Part of a small language model's weights: MLP 1536 GELU, 4696 steps.
Each number is 200 + 40 x the weight over its row's rms, rounded and kept within 0 to 999. Layers, rows and columns count from 0. The size before them is the row's rms in percent of the matrix's.

# layer 5 MLP up, 1536x192, rms 0.183, rows 405-441, columns 0-95
110,149,160,114,187,196,161,190,250,255,217,227,232,194,224,136,249,255,194,295,220,176,138,185,195,215,223,218,155,237,179,240,195,200,219,212,236,217,232,162,301,157,178,174,229,196,90,168,207,196,200,155,215,237,223,212,228,232,170,305,240,136,166,125,203,239,253,187,172,213,248,162,229,112,179,205,183,203,181,171,237,241,227,227,244,162,254,180,183,147,166,206,180,197,199,242,250
095,189,110,233,196,126,192,189,193,189,224,204,187,160,165,143,210,217,249,146,180,240,226,171,171,164,236,129,247,205,277,228,220,194,227,162,252,184,205,208,250,243,220,147,156,207,213,157,127,201,216,228,208,210,237,207,173,203,246,164,130,191,180,163,220,139,179,231,274,239,222,199,154,207,256,124,202,200,182,145,198,166,225,193,190,214,155,167,150,165,192,159,126,140,228,258,220
099,245,193,158,219,215,254,187,204,187,135,218,282,290,174,221,272,190,279,172,193,163,148,220,189,180,219,211,252,204,182,218,225,172,226,223,303,201,154,186,218,224,179,258,163,234,172,287,102,148,183,203,157,186,241,208,101,203,130,144,194,250,125,250,257,182,197,184,221,253,180,132,248,203,220,277,129,184,198,211,194,206,202,128,177,196,175,227,161,175,130,137,217,197,221,156,221
103,140,216,148,181,186,199,187,257,209,296,234,177,150,202,158,234,164,129,168,151,198,239,220,185,172,270,222,196,187,218,220,148,182,184,219,222,211,222,272,228,252,283,190,208,248,150,226,183,134,280,231,236,221,226,204,197,121,214,178,214,185,203,183,188,196,161,166,230,206,205,138,226,163,194,177,288,233,150,228,339,205,179,254,208,226,130,162,218,173,213,196,194,214,180,213,148
106,110,162,202,217,179,249,251,232,197,219,135,204,162,172,199,269,140,189,241,280,209,155,217,239,208,181,142,261,166,232,232,230,200,184,99,181,215,206,229,179,267,237,225,223,213,149,137,163,206,177,158,188,203,141,141,152,183,165,178,184,224,216,239,128,182,197,188,232,273,206,181,187,260,208,177,164,243,157,231,235,170,195,208,235,150,312,269,246,173,265,221,181,200,261,168,141
101,196,177,184,204,306,165,240,213,157,190,206,213,298,240,207,181,123,169,220,198,199,199,169,225,199,218,231,242,202,146,125,201,236,161,172,221,227,189,160,138,236,247,193,111,262,159,188,196,177,263,137,210,215,214,100,220,227,213,273,220,201,208,260,131,230,148,121,167,226,190,251,207,241,178,194,243,180,226,155,233,174,164,140,240,220,210,160,221,181,173,231,244,173,212,257,199
093,173,235,201,194,188,186,183,200,212,172,279,168,225,225,195,152,206,195,216,191,166,119,244,216,177,183,227,251,155,170,187,178,143,240,194,212,241,212,253,156,237,250,235,201,178,220,169,253,149,173,244,222,237,146,147,186,200,207,223,271,175,300,217,154,251,191,211,191,258,145,213,275,293,273,166,175,183,157,183,227,251,179,155,190,238,213,275,175,189,200,253,266,208,126,191,240
094,163,159,175,194,194,237,199,157,215,172,189,182,189,190,199,129,158,210,180,201,207,187,167,219,239,255,124,186,225,168,273,247,155,207,250,224,242,189,179,231,239,200,174,187,195,258,172,210,233,189,227,197,127,252,209,217,219,191,216,166,213,199,204,288,159,253,221,161,216,183,171,220,191,155,76,258,208,181,213,273,165,121,182,178,175,227,251,177,152,226,274,178,143,241,206,172
102,210,221,103,232,175,229,279,270,183,215,190,252,149,285,209,225,139,287,236,222,262,194,202,207,189,259,231,138,225,223,174,180,158,152,244,212,174,238,226,249,227,203,181,188,184,205,198,202,233,200,213,231,199,210,250,159,229,210,209,137,295,214,219,195,201,101,158,235,207,188,264,127,151,212,208,191,209,242,240,201,212,208,212,227,232,217,244,242,169,234,193,256,98,181,221,135
104,193,122,189,172,160,211,237,148,184,180,259,150,241,139,192,203,192,212,252,273,175,206,222,139,248,196,145,165,220,163,194,236,220,176,203,175,213,208,146,222,208,226,202,134,259,198,203,160,226,128,175,173,152,197,241,236,138,250,170,197,203,189,137,249,169,152,172,188,174,188,172,169,261,268,213,145,181,203,225,207,254,201,256,159,270,190,308,192,250,200,205,279,203,181,217,199
091,198,250,220,198,164,208,209,178,250,282,285,230,201,228,143,259,220,194,238,153,262,145,185,189,196,215,149,208,216,214,215,179,154,136,196,164,207,216,188,177,215,200,236,208,234,175,210,253,216,158,164,182,244,197,217,237,273,211,183,185,114,186,110,247,192,191,164,194,179,145,263,151,206,82,126,280,168,321,242,189,156,236,223,199,246,197,160,179,217,217,162,206,162,201,143,195
095,219,150,195,293,218,175,175,170,214,231,120,210,155,166,263,108,306,239,212,236,152,184,167,229,240,232,134,224,163,212,201,198,234,160,147,251,207,131,217,222,198,145,192,173,234,193,194,122,190,186,143,235,228,139,194,233,150,188,195,200,215,188,165,252,174,163,222,177,126,259,135,195,252,212,296,272,140,222,184,114,241,151,233,194,202,206,219,210,220,239,203,180,220,190,193,212
105,189,236,201,205,121,267,186,204,167,246,231,139,236,215,267,255,201,248,254,205,281,147,178,191,216,210,202,162,309,191,248,153,197,178,201,179,164,287,231,132,198,185,207,118,162,187,195,158,174,200,164,178,237,251,230,155,186,126,162,187,211,188,261,168,192,194,211,214,155,213,188,151,139,182,181,223,246,254,193,241,235,167,192,154,141,154,235,191,189,259,93,212,184,201,183,154
095,273,124,214,201,196,141,146,70,211,137,180,191,193,188,149,214,260,153,227,121,206,220,101,149,207,146,153,195,141,200,253,201,186,190,220,190,206,117,198,224,159,219,213,184,210,143,230,214,179,169,242,215,202,257,195,193,152,179,203,223,221,232,212,180,126,269,201,149,195,192,265,179,233,194,237,181,216,195,198,156,186,107,174,149,265,230,285,229,250,148,156,223,156,222,219,192
096,195,271,168,201,197,194,170,193,157,206,207,208,173,161,104,193,151,289,242,195,228,183,285,197,187,202,148,177,173,120,213,247,212,261,185,210,158,230,241,123,250,190,154,237,244,179,147,214,198,201,219,207,238,264,239,143,234,147,285,245,247,236,196,236,231,218,190,183,222,229,284,199,107,159,248,253,98,213,200,192,226,197,228,256,183,289,159,183,197,109,164,137,212,252,178,277
110,176,118,333,171,153,179,217,136,244,203,181,197,198,172,230,250,133,193,239,162,203,259,206,163,230,235,236,195,206,215,239,210,211,141,194,199,226,201,202,183,183,214,177,203,256,209,169,203,231,196,240,176,171,218,172,204,211,181,215,105,161,167,148,179,227,180,177,305,215,227,174,197,193,219,195,177,155,129,203,168,231,159,136,242,160,199,168,181,243,239,178,233,150,156,233,197
094,221,230,241,209,172,161,151,272,130,201,187,210,95,259,222,199,238,177,205,173,272,221,148,245,221,202,256,222,168,204,197,114,182,219,212,215,172,203,140,210,266,222,117,220,198,134,121,185,190,138,123,257,207,143,203,181,190,231,227,188,166,178,179,237,198,215,217,185,181,226,247,199,191,268,204,208,224,132,208,191,120,238,202,175,200,204,254,198,258,176,196,114,185,211,212,216
095,202,213,153,133,224,174,205,195,212,133,201,210,278,189,167,179,151,214,218,203,218,188,61,262,183,166,178,249,218,232,135,189,258,166,171,131,207,198,188,197,184,193,226,196,192,194,149,169,169,191,192,227,175,233,263,142,167,232,121,161,259,239,171,189,200,246,196,251,254,187,196,197,267,249,200,219,135,212,176,188,150,185,259,273,240,227,181,201,244,125,218,219,220,142,166,213
093,263,206,176,197,62,277,211,120,204,226,131,224,148,188,232,245,206,176,206,223,155,162,171,207,170,173,220,214,236,187,179,110,166,137,235,145,158,223,147,198,113,137,213,205,230,185,188,115,190,193,141,196,218,193,242,229,210,226,222,221,225,195,226,271,160,164,215,198,244,156,291,223,153,179,161,162,185,196,217,272,217,166,194,287,158,212,213,215,253,173,146,232,275,144,159,191
097,191,167,240,203,216,275,166,208,103,227,175,178,261,220,190,242,235,159,194,204,184,235,178,131,223,137,86,132,221,253,254,209,183,250,165,173,257,211,173,252,180,155,158,155,224,228,152,206,214,252,182,223,202,245,210,181,250,196,246,224,196,200,255,223,170,199,172,218,134,221,162,299,208,169,174,183,232,183,121,225,190,189,192,261,171,155,162,163,193,201,158,192,144,172,230,131
094,218,154,190,250,155,228,217,256,221,117,249,219,218,197,239,226,256,248,174,164,264,114,211,257,242,165,177,233,207,207,205,209,222,177,134,209,257,182,202,142,219,238,140,188,271,188,238,281,130,247,136,187,208,228,266,195,179,141,264,264,230,233,156,180,243,195,126,232,256,244,189,223,203,216,221,204,194,251,196,176,211,207,170,215,180,253,94,252,216,199,202,183,214,142,203,214
098,221,318,234,195,94,187,211,243,240,285,171,224,167,180,172,127,229,261,183,106,144,222,190,216,216,247,155,229,221,217,170,271,184,133,213,268,196,230,166,187,215,221,91,192,94,205,262,200,137,210,187,196,223,197,227,239,194,258,198,235,248,220,240,222,174,250,172,165,228,234,159,164,217,208,176,231,225,214,261,166,146,217,208,203,207,209,238,219,205,155,152,71,198,167,196,204
097,268,193,138,229,156,190,148,201,215,195,160,292,248,159,235,242,160,256,132,123,198,187,208,165,150,146,220,237,176,182,209,189,213,167,185,193,228,190,225,209,209,175,171,228,208,209,196,232,119,159,169,300,170,213,214,156,200,195,132,166,168,193,242,87,226,207,172,153,265,218,211,245,265,171,177,187,237,177,205,183,206,158,140,167,215,274,205,189,151,226,148,179,144,164,180,248
104,214,206,117,171,202,76,156,243,249,158,234,198,216,194,242,222,268,164,163,323,167,254,245,192,169,192,165,218,162,175,261,204,216,150,188,218,145,248,151,241,318,243,169,122,180,251,199,248,143,111,218,213,197,255,240,190,215,171,217,249,109,205,211,225,187,196,252,225,295,217,256,141,223,136,208,136,235,234,162,232,256,229,212,227,217,235,144,181,161,225,212,175,192,206,226,171
101,225,176,164,154,177,197,225,204,277,180,227,178,186,156,175,254,281,238,171,186,180,109,233,182,234,189,232,277,138,190,291,201,88,249,256,215,181,195,202,279,236,254,151,189,211,244,195,218,263,196,179,220,217,187,231,229,199,300,274,184,154,199,260,232,205,249,217,186,287,204,184,271,184,178,234,224,179,250,262,199,142,201,245,194,142,133,219,247,170,218,162,211,205,193,144,189
103,190,225,197,139,148,195,233,191,239,162,198,182,241,229,216,173,240,239,194,215,218,225,196,257,234,156,262,248,263,195,278,254,165,235,205,216,269,217,238,184,199,131,188,216,176,171,210,220,117,209,174,205,217,123,169,208,144,210,210,234,162,249,298,167,266,186,201,152,151,243,241,290,215,173,220,180,173,143,277,205,233,246,192,184,302,267,138,155,187,201,192,204,164,146,208,199
107,159,168,207,130,218,227,198,278,230,146,241,198,198,271,184,184,263,229,190,153,193,144,243,193,240,167,239,187,238,187,190,248,181,200,190,150,258,179,175,187,252,181,245,218,265,187,273,195,203,182,233,242,177,247,190,191,159,254,200,201,193,256,218,199,182,139,162,169,149,149,235,240,142,227,234,226,241,160,258,221,137,159,179,198,140,250,227,191,179,226,205,250,178,177,182,189
098,167,207,169,174,141,175,242,153,216,217,180,205,170,140,193,200,238,195,273,229,203,167,169,196,229,234,261,222,176,189,191,181,235,196,257,219,175,243,283,193,166,175,174,160,179,151,180,198,250,163,166,144,219,107,227,193,81,173,177,139,205,212,142,203,145,160,161,242,181,189,170,227,195,215,195,195,178,199,187,248,257,177,242,187,216,214,236,167,170,177,165,181,235,164,199,197
101,268,204,162,241,217,240,182,242,258,191,244,230,247,228,113,141,235,151,208,279,154,150,222,205,203,212,165,234,151,203,182,218,166,289,199,211,191,221,253,178,194,177,163,180,151,197,149,188,276,138,186,187,236,171,224,170,204,236,195,212,203,199,178,186,132,177,149,215,162,207,186,178,138,197,195,183,247,134,158,180,221,208,262,214,186,203,263,172,131,148,144,136,230,137,257,250
101,261,254,237,250,195,242,199,233,220,235,220,247,182,164,237,186,210,196,134,247,205,234,215,217,163,198,129,213,140,220,221,188,214,146,190,229,158,230,245,164,262,223,250,241,166,203,216,198,225,259,174,200,212,154,133,208,207,170,175,178,96,157,212,233,170,169,136,301,193,251,173,191,167,170,163,230,232,152,194,233,221,173,208,204,191,208,229,177,174,165,198,175,213,216,215,232
095,216,162,150,207,217,180,230,198,271,217,198,201,204,227,247,197,198,116,222,140,144,187,257,110,151,201,187,196,198,182,166,172,135,147,210,163,221,210,116,163,152,249,151,160,217,157,171,212,153,180,165,260,244,253,133,183,190,205,246,238,264,196,230,169,193,186,263,236,248,270,211,193,205,173,191,236,229,177,160,168,231,162,249,191,208,262,215,240,135,182,268,228,242,165,187,251
098,245,157,238,256,226,212,230,304,194,241,231,185,180,275,278,232,156,205,257,179,204,82,192,238,241,186,180,235,165,216,156,176,156,202,169,213,187,227,194,191,211,194,209,171,179,229,271,137,155,179,251,171,232,218,174,244,156,170,228,193,246,229,206,204,179,232,192,173,192,237,230,204,162,165,232,273,193,189,148,194,272,200,154,240,214,218,206,172,226,159,189,167,325,177,200,237
101,145,210,206,213,169,120,267,187,247,203,242,190,121,289,209,116,170,195,175,221,209,200,155,171,202,212,228,242,160,96,114,223,164,213,222,237,202,194,200,119,232,270,221,164,167,209,150,175,216,310,196,179,213,221,224,188,210,208,161,210,148,101,234,221,134,163,192,194,201,198,183,192,221,152,218,192,133,186,228,142,116,203,276,166,172,133,201,169,198,142,251,134,238,195,187,214
095,197,258,189,219,173,157,249,166,169,225,271,242,173,177,119,164,194,312,239,181,218,200,161,126,131,183,219,265,204,139,214,275,135,223,175,273,247,231,259,269,205,177,191,130,195,259,222,182,198,166,240,178,170,156,270,183,171,256,164,215,187,231,222,218,177,241,189,204,178,232,197,210,238,167,167,228,137,210,202,171,141,194,181,200,236,236,201,278,205,177,212,179,206,218,206,209
104,163,218,215,224,143,189,214,203,214,218,219,190,229,221,161,233,207,174,201,223,192,202,133,236,204,261,145,120,215,204,266,220,176,261,190,279,226,108,130,142,183,127,180,86,192,245,204,169,187,225,157,249,221,210,110,211,226,225,269,221,236,203,174,194,219,214,270,227,208,161,113,253,156,141,113,190,234,170,161,182,217,258,215,196,215,227,125,153,257,205,132,221,234,170,211,211
092,184,173,221,129,197,208,189,156,160,201,192,262,184,206,267,179,149,223,175,247,195,209,248,212,239,282,258,231,160,165,230,127,140,265,181,203,212,280,156,167,230,245,216,138,197,272,227,224,189,234,228,191,294,202,237,150,215,232,186,162,256,156,178,184,221,181,123,174,183,189,209,148,113,169,213,281,190,131,196,252,222,220,229,215,259,241,192,156,180,175,187,246,214,156,248,198
102,232,196,185,193,239,177,176,166,188,118,209,138,203,189,127,179,185,182,172,169,227,219,185,201,239,166,164,252,169,156,124,200,156,184,193,191,232,272,224,192,214,183,185,214,235,200,193,160,134,190,237,229,162,251,301,302,159,221,203,152,200,154,202,197,175,156,263,197,189,169,217,171,191,186,246,158,189,295,254,164,173,235,230,252,164,216,200,254,191,159,205,156,204,176,143,229
# layer 5 MLP down (transposed), 1536x192, rms 0.16, rows 405-440, columns 0-95
103,164,183,287,242,205,162,220,259,195,146,198,188,201,201,210,133,184,237,141,172,216,191,232,228,214,228,186,172,150,198,188,189,272,190,169,272,203,220,261,184,184,249,201,171,215,249,231,134,211,186,265,241,184,200,237,170,209,203,125,108,237,194,311,234,195,259,174,227,212,168,344,176,245,201,179,213,272,239,214,277,248,186,266,167,197,191,196,182,203,217,205,180,219,256,202,206
088,189,304,227,241,276,172,225,220,263,192,140,195,183,222,264,186,171,142,214,225,174,165,230,109,208,73,198,211,225,186,181,182,148,274,235,136,210,168,248,158,170,171,194,177,140,160,204,268,180,175,121,264,187,185,253,189,158,185,239,235,217,191,221,180,272,253,197,142,259,172,190,260,199,118,211,192,241,231,223,224,234,197,163,194,228,251,189,172,231,204,256,214,235,200,128,169
091,185,209,225,135,240,120,216,111,257,241,258,164,206,226,233,205,191,185,213,218,191,218,149,176,220,210,206,208,327,224,232,129,227,214,234,139,170,188,208,179,134,229,160,248,127,225,212,264,234,188,251,182,205,188,240,226,261,254,251,193,145,105,248,213,164,153,177,192,134,199,232,207,178,236,189,135,211,186,204,220,120,177,221,202,244,217,234,167,264,264,188,203,237,194,215,176
110,177,195,218,181,221,208,181,206,188,146,190,219,184,206,104,139,201,207,208,192,157,183,243,229,143,269,264,256,144,199,173,201,191,256,218,204,123,217,213,150,244,138,147,211,231,183,212,203,248,199,224,241,188,134,158,161,211,214,150,253,226,177,145,221,116,263,184,186,248,248,207,139,240,282,138,227,186,195,207,239,201,159,182,261,105,186,223,203,173,150,224,265,222,216,259,192
109,141,242,212,195,192,232,119,195,228,236,206,271,201,105,165,216,222,285,192,232,223,210,163,174,228,263,204,237,224,189,194,223,226,120,83,218,239,192,201,186,142,198,191,204,228,177,202,165,258,163,237,189,181,198,174,209,230,256,228,175,163,190,202,197,246,178,150,273,305,167,250,235,238,168,256,158,165,260,207,166,185,194,234,214,172,223,200,80,173,179,251,216,240,144,147,200
108,175,185,96,183,264,239,240,183,188,185,217,231,238,230,151,189,220,117,227,271,140,228,155,170,200,291,235,209,185,181,231,203,243,239,236,215,141,234,136,187,200,221,194,224,176,278,285,155,211,131,142,219,185,200,202,174,201,219,261,166,133,205,243,220,190,188,162,192,173,181,145,245,224,221,211,201,253,177,256,159,216,181,188,138,201,182,228,148,170,249,173,224,215,185,234,212
094,201,149,148,153,208,158,193,246,236,203,163,180,207,224,143,187,184,194,187,180,214,185,254,251,228,208,205,286,176,216,168,187,175,165,163,240,164,200,213,174,186,146,192,208,166,113,154,167,201,219,204,275,169,153,199,243,210,189,137,145,212,196,199,171,180,241,196,137,151,176,173,169,205,231,179,127,231,223,215,194,158,131,127,139,253,267,275,174,218,128,134,163,238,231,186,241
098,286,144,153,225,256,220,191,260,156,157,203,146,191,306,192,192,137,183,197,198,87,159,191,215,216,218,213,210,184,188,161,248,228,213,210,202,264,245,157,209,254,206,207,208,234,228,187,260,241,236,234,165,184,154,111,211,261,234,220,185,204,253,206,165,148,235,212,171,181,230,230,227,246,165,143,156,180,237,164,216,185,253,183,197,219,250,203,215,161,246,252,214,188,192,169,110
097,242,127,185,205,204,205,176,184,168,185,198,150,236,231,198,170,222,231,196,198,193,208,177,197,225,211,215,211,166,207,203,166,246,233,212,182,188,190,204,204,203,192,222,188,340,197,171,195,208,209,212,157,246,211,165,147,188,150,224,194,234,218,189,169,215,272,225,188,183,166,186,208,219,166,183,294,189,140,181,209,194,137,193,191,175,212,139,246,243,162,187,141,252,185,164,135
095,211,165,219,213,274,166,316,157,182,223,255,188,221,188,238,177,246,284,164,152,248,236,238,291,150,213,220,212,284,236,241,182,190,221,285,160,197,210,162,243,153,182,257,182,193,166,243,220,179,217,261,199,189,170,212,178,160,154,197,210,158,188,242,217,209,166,139,183,155,201,170,227,182,158,180,202,205,258,168,204,156,275,175,253,164,229,183,118,204,146,195,202,207,152,260,167
101,199,154,221,201,173,153,217,144,218,169,156,221,164,246,209,297,214,216,172,95,149,180,272,191,99,234,223,194,184,200,149,147,234,201,159,255,168,204,178,236,212,134,140,188,252,189,309,203,204,162,233,230,222,189,195,251,191,191,144,169,190,142,171,175,258,256,201,146,175,272,184,227,123,215,255,169,206,215,174,188,259,183,138,208,201,185,210,193,200,247,184,238,230,210,233,158
090,219,203,227,170,185,198,165,100,230,154,235,159,242,207,135,211,158,238,202,170,197,183,231,274,231,176,208,190,215,155,206,194,218,239,215,220,237,205,227,173,231,244,241,240,207,221,262,245,258,121,199,208,196,204,221,215,212,224,159,226,235,259,203,188,232,166,95,223,202,191,208,204,152,155,160,136,279,186,182,222,214,234,236,150,147,196,176,169,118,175,219,211,148,175,206,155
110,180,169,215,173,158,157,265,144,219,259,188,140,193,266,198,257,170,151,241,198,231,141,161,191,251,206,206,250,144,238,268,160,189,193,218,142,205,258,179,196,218,239,240,228,282,173,217,239,255,259,172,175,136,204,242,190,232,213,150,243,208,247,222,255,142,228,94,153,236,185,196,139,119,129,113,179,222,234,194,227,225,195,132,218,250,186,221,260,203,227,197,228,186,186,132,149
090,133,272,217,171,232,280,242,304,218,204,183,216,141,260,288,124,178,180,171,229,217,216,284,251,154,164,240,236,272,249,118,208,220,162,202,169,254,273,226,135,292,192,196,191,198,261,146,194,191,232,215,173,237,133,215,220,241,224,210,212,204,127,148,177,238,152,200,224,179,192,174,202,184,199,229,265,149,207,151,259,223,234,200,190,221,175,198,225,135,184,289,154,140,193,180,192
090,215,137,222,219,180,184,233,157,188,237,172,281,206,237,205,207,157,211,236,179,180,229,214,231,114,178,168,165,249,211,168,146,259,167,156,220,155,240,188,271,249,130,237,274,221,202,201,206,170,182,207,203,235,171,165,242,155,222,219,212,183,196,265,234,141,226,176,165,198,267,131,187,193,214,158,221,195,303,209,228,177,249,198,166,209,206,196,206,218,272,236,251,241,166,194,231
100,204,235,177,184,196,155,207,191,247,155,272,141,201,232,211,203,230,165,214,207,160,134,231,183,198,231,164,189,307,234,207,189,199,244,264,224,207,156,233,131,278,177,208,213,187,158,190,166,174,154,192,229,243,212,241,176,198,195,245,227,214,212,168,173,222,235,156,194,150,164,191,177,256,187,194,224,161,201,200,221,197,177,234,197,175,278,230,160,190,141,231,210,244,228,220,174
091,184,167,143,164,183,208,161,183,189,201,247,204,241,214,167,146,192,191,177,159,173,149,189,152,155,176,135,197,170,209,142,184,151,247,180,171,150,193,209,232,145,167,179,206,249,231,215,189,181,215,288,203,214,233,179,179,189,167,150,212,218,227,175,154,247,231,213,95,286,185,196,98,259,245,128,163,177,241,196,212,168,180,190,175,198,199,136,186,274,158,196,179,158,182,183,130
097,173,153,204,234,189,116,176,215,207,179,194,256,180,162,233,172,231,264,195,194,210,191,195,230,195,85,157,219,259,137,193,131,266,193,141,197,164,215,185,200,202,241,154,227,222,196,141,191,282,215,218,154,226,208,227,202,231,153,206,194,237,203,134,225,185,174,188,198,132,234,184,245,189,198,213,206,139,260,284,183,162,174,174,196,225,240,228,269,154,211,240,231,291,184,200,235
090,171,210,245,189,292,136,244,225,199,206,213,194,157,275,134,207,167,199,141,172,211,226,183,167,213,274,236,197,130,183,207,298,176,189,163,265,225,166,283,204,252,275,140,243,227,213,206,227,182,186,254,247,162,157,199,188,218,167,202,202,172,265,220,159,124,171,236,145,213,250,128,172,169,192,224,182,131,215,147,169,170,213,152,105,230,202,147,143,159,164,225,171,204,174,136,178
103,160,248,274,203,154,147,225,158,253,188,213,197,120,225,231,136,187,260,223,201,196,177,137,254,201,206,229,214,154,137,190,192,200,185,282,200,214,170,200,244,155,223,121,286,149,204,258,213,251,194,213,155,116,147,200,268,180,301,96,179,140,192,185,134,174,200,205,198,223,234,258,195,199,154,227,212,152,172,268,164,208,168,197,209,247,222,220,225,142,224,223,119,264,233,174,195
099,237,165,194,245,198,90,219,212,216,277,240,239,193,160,170,132,179,178,184,262,191,231,252,165,233,198,189,242,151,240,194,148,176,217,252,212,145,188,259,215,186,199,205,225,244,186,155,121,259,180,292,199,220,204,196,242,237,137,144,246,175,136,229,162,149,205,220,164,177,204,229,202,151,220,214,169,199,181,189,250,158,183,257,119,185,283,195,192,158,154,124,181,184,265,152,128
096,217,223,228,177,181,287,230,185,223,193,225,168,235,270,187,262,175,249,133,235,213,228,165,126,226,153,244,222,121,242,216,187,173,180,187,239,214,257,186,228,282,218,164,221,244,188,163,239,218,243,172,180,251,180,219,219,282,216,201,245,245,217,213,254,241,239,136,246,194,187,197,178,230,157,177,194,202,180,185,265,208,272,183,154,226,240,195,233,273,189,189,180,236,238,231,195
095,175,142,196,110,224,175,176,214,212,245,264,129,236,197,191,187,155,144,222,177,261,222,167,210,264,214,267,175,244,194,179,157,167,253,279,189,199,185,197,179,171,280,165,121,190,186,167,224,263,238,181,186,249,166,229,217,232,200,282,187,251,146,205,247,198,210,202,168,147,129,143,169,148,268,256,251,139,207,211,261,226,210,213,192,230,127,136,242,244,173,147,161,264,255,208,171
110,244,242,290,143,190,248,216,141,197,136,188,243,171,227,279,202,278,222,184,237,217,259,236,193,240,222,245,196,141,188,212,160,215,189,187,279,116,178,141,233,252,151,219,193,232,116,210,246,80,189,169,213,186,239,252,160,246,208,186,193,157,176,212,226,202,179,194,140,243,170,238,105,183,168,249,242,183,200,241,234,250,129,157,227,227,242,258,268,202,279,211,182,280,213,207,248
099,177,219,182,220,190,209,233,170,225,175,212,190,217,250,119,164,197,221,177,158,156,199,167,145,180,147,180,236,188,214,185,136,216,246,167,232,200,182,244,153,200,139,226,235,212,217,139,136,246,267,229,245,210,142,131,214,225,195,182,242,196,164,248,233,249,167,237,232,147,220,130,129,227,180,160,208,214,205,184,218,165,209,193,113,181,250,188,183,236,233,112,195,156,301,207,167
107,176,181,124,233,160,192,184,200,165,220,254,181,194,154,217,133,189,176,274,191,192,137,221,177,264,228,212,161,246,170,227,212,188,215,147,189,243,257,176,240,219,217,132,199,187,251,192,215,248,206,236,209,159,220,161,245,219,209,193,226,294,194,201,214,184,226,238,153,219,210,149,137,209,222,157,120,266,184,277,223,191,189,193,199,276,163,235,261,181,131,214,178,170,199,201,187
113,175,139,214,149,130,194,177,145,249,244,315,231,152,200,229,260,218,207,191,154,168,239,251,173,258,264,176,176,250,201,212,158,209,151,194,161,251,141,183,247,195,293,208,171,201,180,173,162,160,222,112,165,174,212,145,209,225,260,239,213,223,162,223,218,197,206,100,176,168,203,202,277,159,222,225,227,190,221,210,225,240,178,169,209,143,257,153,202,269,241,141,235,173,251,184,149
099,216,237,230,176,221,232,174,249,216,163,209,283,288,123,232,224,180,263,220,175,226,198,189,190,265,179,91,192,224,236,161,285,207,132,125,222,171,177,178,266,245,196,191,266,230,163,200,235,268,233,222,175,171,200,168,212,200,209,226,193,245,220,214,245,206,221,198,260,213,239,233,166,197,196,203,180,186,274,232,157,163,158,137,263,179,198,133,270,224,261,229,244,186,134,90,142
109,240,191,234,153,202,167,190,205,250,194,229,115,142,219,169,235,150,165,201,201,216,194,196,170,266,164,122,142,207,222,228,181,169,235,229,191,213,250,227,239,225,217,196,197,255,207,155,156,188,262,200,231,191,241,211,153,204,247,187,138,178,268,262,333,213,267,150,189,172,199,141,144,222,241,217,214,175,208,224,239,169,230,143,241,242,127,196,223,203,230,237,178,187,243,300,181
118,236,209,146,255,186,158,162,189,178,214,237,206,139,229,183,201,215,184,77,182,145,227,218,204,119,153,246,101,160,111,224,150,217,250,160,155,135,218,252,146,208,238,223,171,214,145,228,216,192,209,251,170,218,218,257,239,196,157,215,192,198,180,204,228,125,185,284,239,298,221,215,174,200,217,208,154,139,190,176,176,203,207,128,262,222,250,169,106,189,172,228,160,175,248,210,280
091,201,230,230,215,212,190,202,255,206,146,236,211,230,233,264,204,127,181,218,205,232,203,224,235,169,176,217,188,114,191,185,252,249,165,266,256,164,247,219,196,245,171,109,224,200,233,251,223,284,180,274,188,182,136,193,178,197,151,168,212,170,179,256,225,179,210,274,201,142,134,241,201,199,196,135,195,211,243,207,214,214,280,179,228,261,198,186,198,229,163,173,183,197,185,195,102
095,163,201,208,171,114,184,241,179,207,201,227,187,214,160,184,185,219,157,146,116,170,235,248,108,160,219,222,221,251,217,126,183,228,187,218,225,200,172,216,262,201,186,207,218,251,133,186,192,201,193,70,234,192,140,231,164,251,166,154,194,155,113,144,189,200,217,160,207,189,158,185,195,173,200,165,170,154,202,256,223,142,194,160,199,218,229,228,158,194,138,300,191,127,269,250,211
101,221,196,189,263,221,216,214,217,231,237,128,155,213,226,229,219,254,264,218,202,241,215,222,230,199,206,171,204,250,200,202,169,195,200,203,253,216,188,202,182,212,174,174,235,202,202,202,171,221,226,244,205,116,165,188,147,171,177,140,106,243,169,221,96,153,183,222,127,270,186,267,260,162,154,238,210,145,174,199,204,227,233,221,158,254,193,237,201,194,241,184,256,149,187,204,207
093,238,186,174,189,139,228,175,242,201,224,210,220,181,176,199,205,238,148,177,198,201,246,267,225,233,231,232,196,267,230,253,201,222,198,152,176,283,194,140,240,193,200,208,268,178,173,218,208,104,248,195,221,237,202,170,226,218,119,235,201,255,129,186,236,128,206,176,266,244,210,253,198,106,206,148,239,195,210,255,250,230,201,127,261,305,225,174,242,251,191,213,134,181,184,167,202
106,167,272,202,190,173,182,237,265,169,218,222,165,155,149,198,181,199,177,158,239,181,202,195,214,172,198,182,236,159,146,176,151,196,269,134,205,150,172,111,163,169,231,217,199,292,214,117,244,101,197,193,193,187,212,210,153,178,165,200,183,153,157,184,220,249,186,208,199,176,206,163,173,244,161,178,191,186,207,218,231,231,175,166,145,219,173,132,210,153,183,207,218,162,262,205,259
089,220,168,208,234,202,160,216,198,195,259,240,162,235,147,132,237,224,207,254,165,222,196,180,173,235,162,151,209,185,241,163,275,232,134,184,170,183,171,272,237,169,104,193,228,117,177,211,183,180,136,202,228,199,198,181,264,145,223,266,218,118,200,271,233,251,265,238,214,239,201,204,206,273,237,168,217,199,257,159,161,173,258,155,203,152,167,246,246,276,191,199,119,174,248,212,168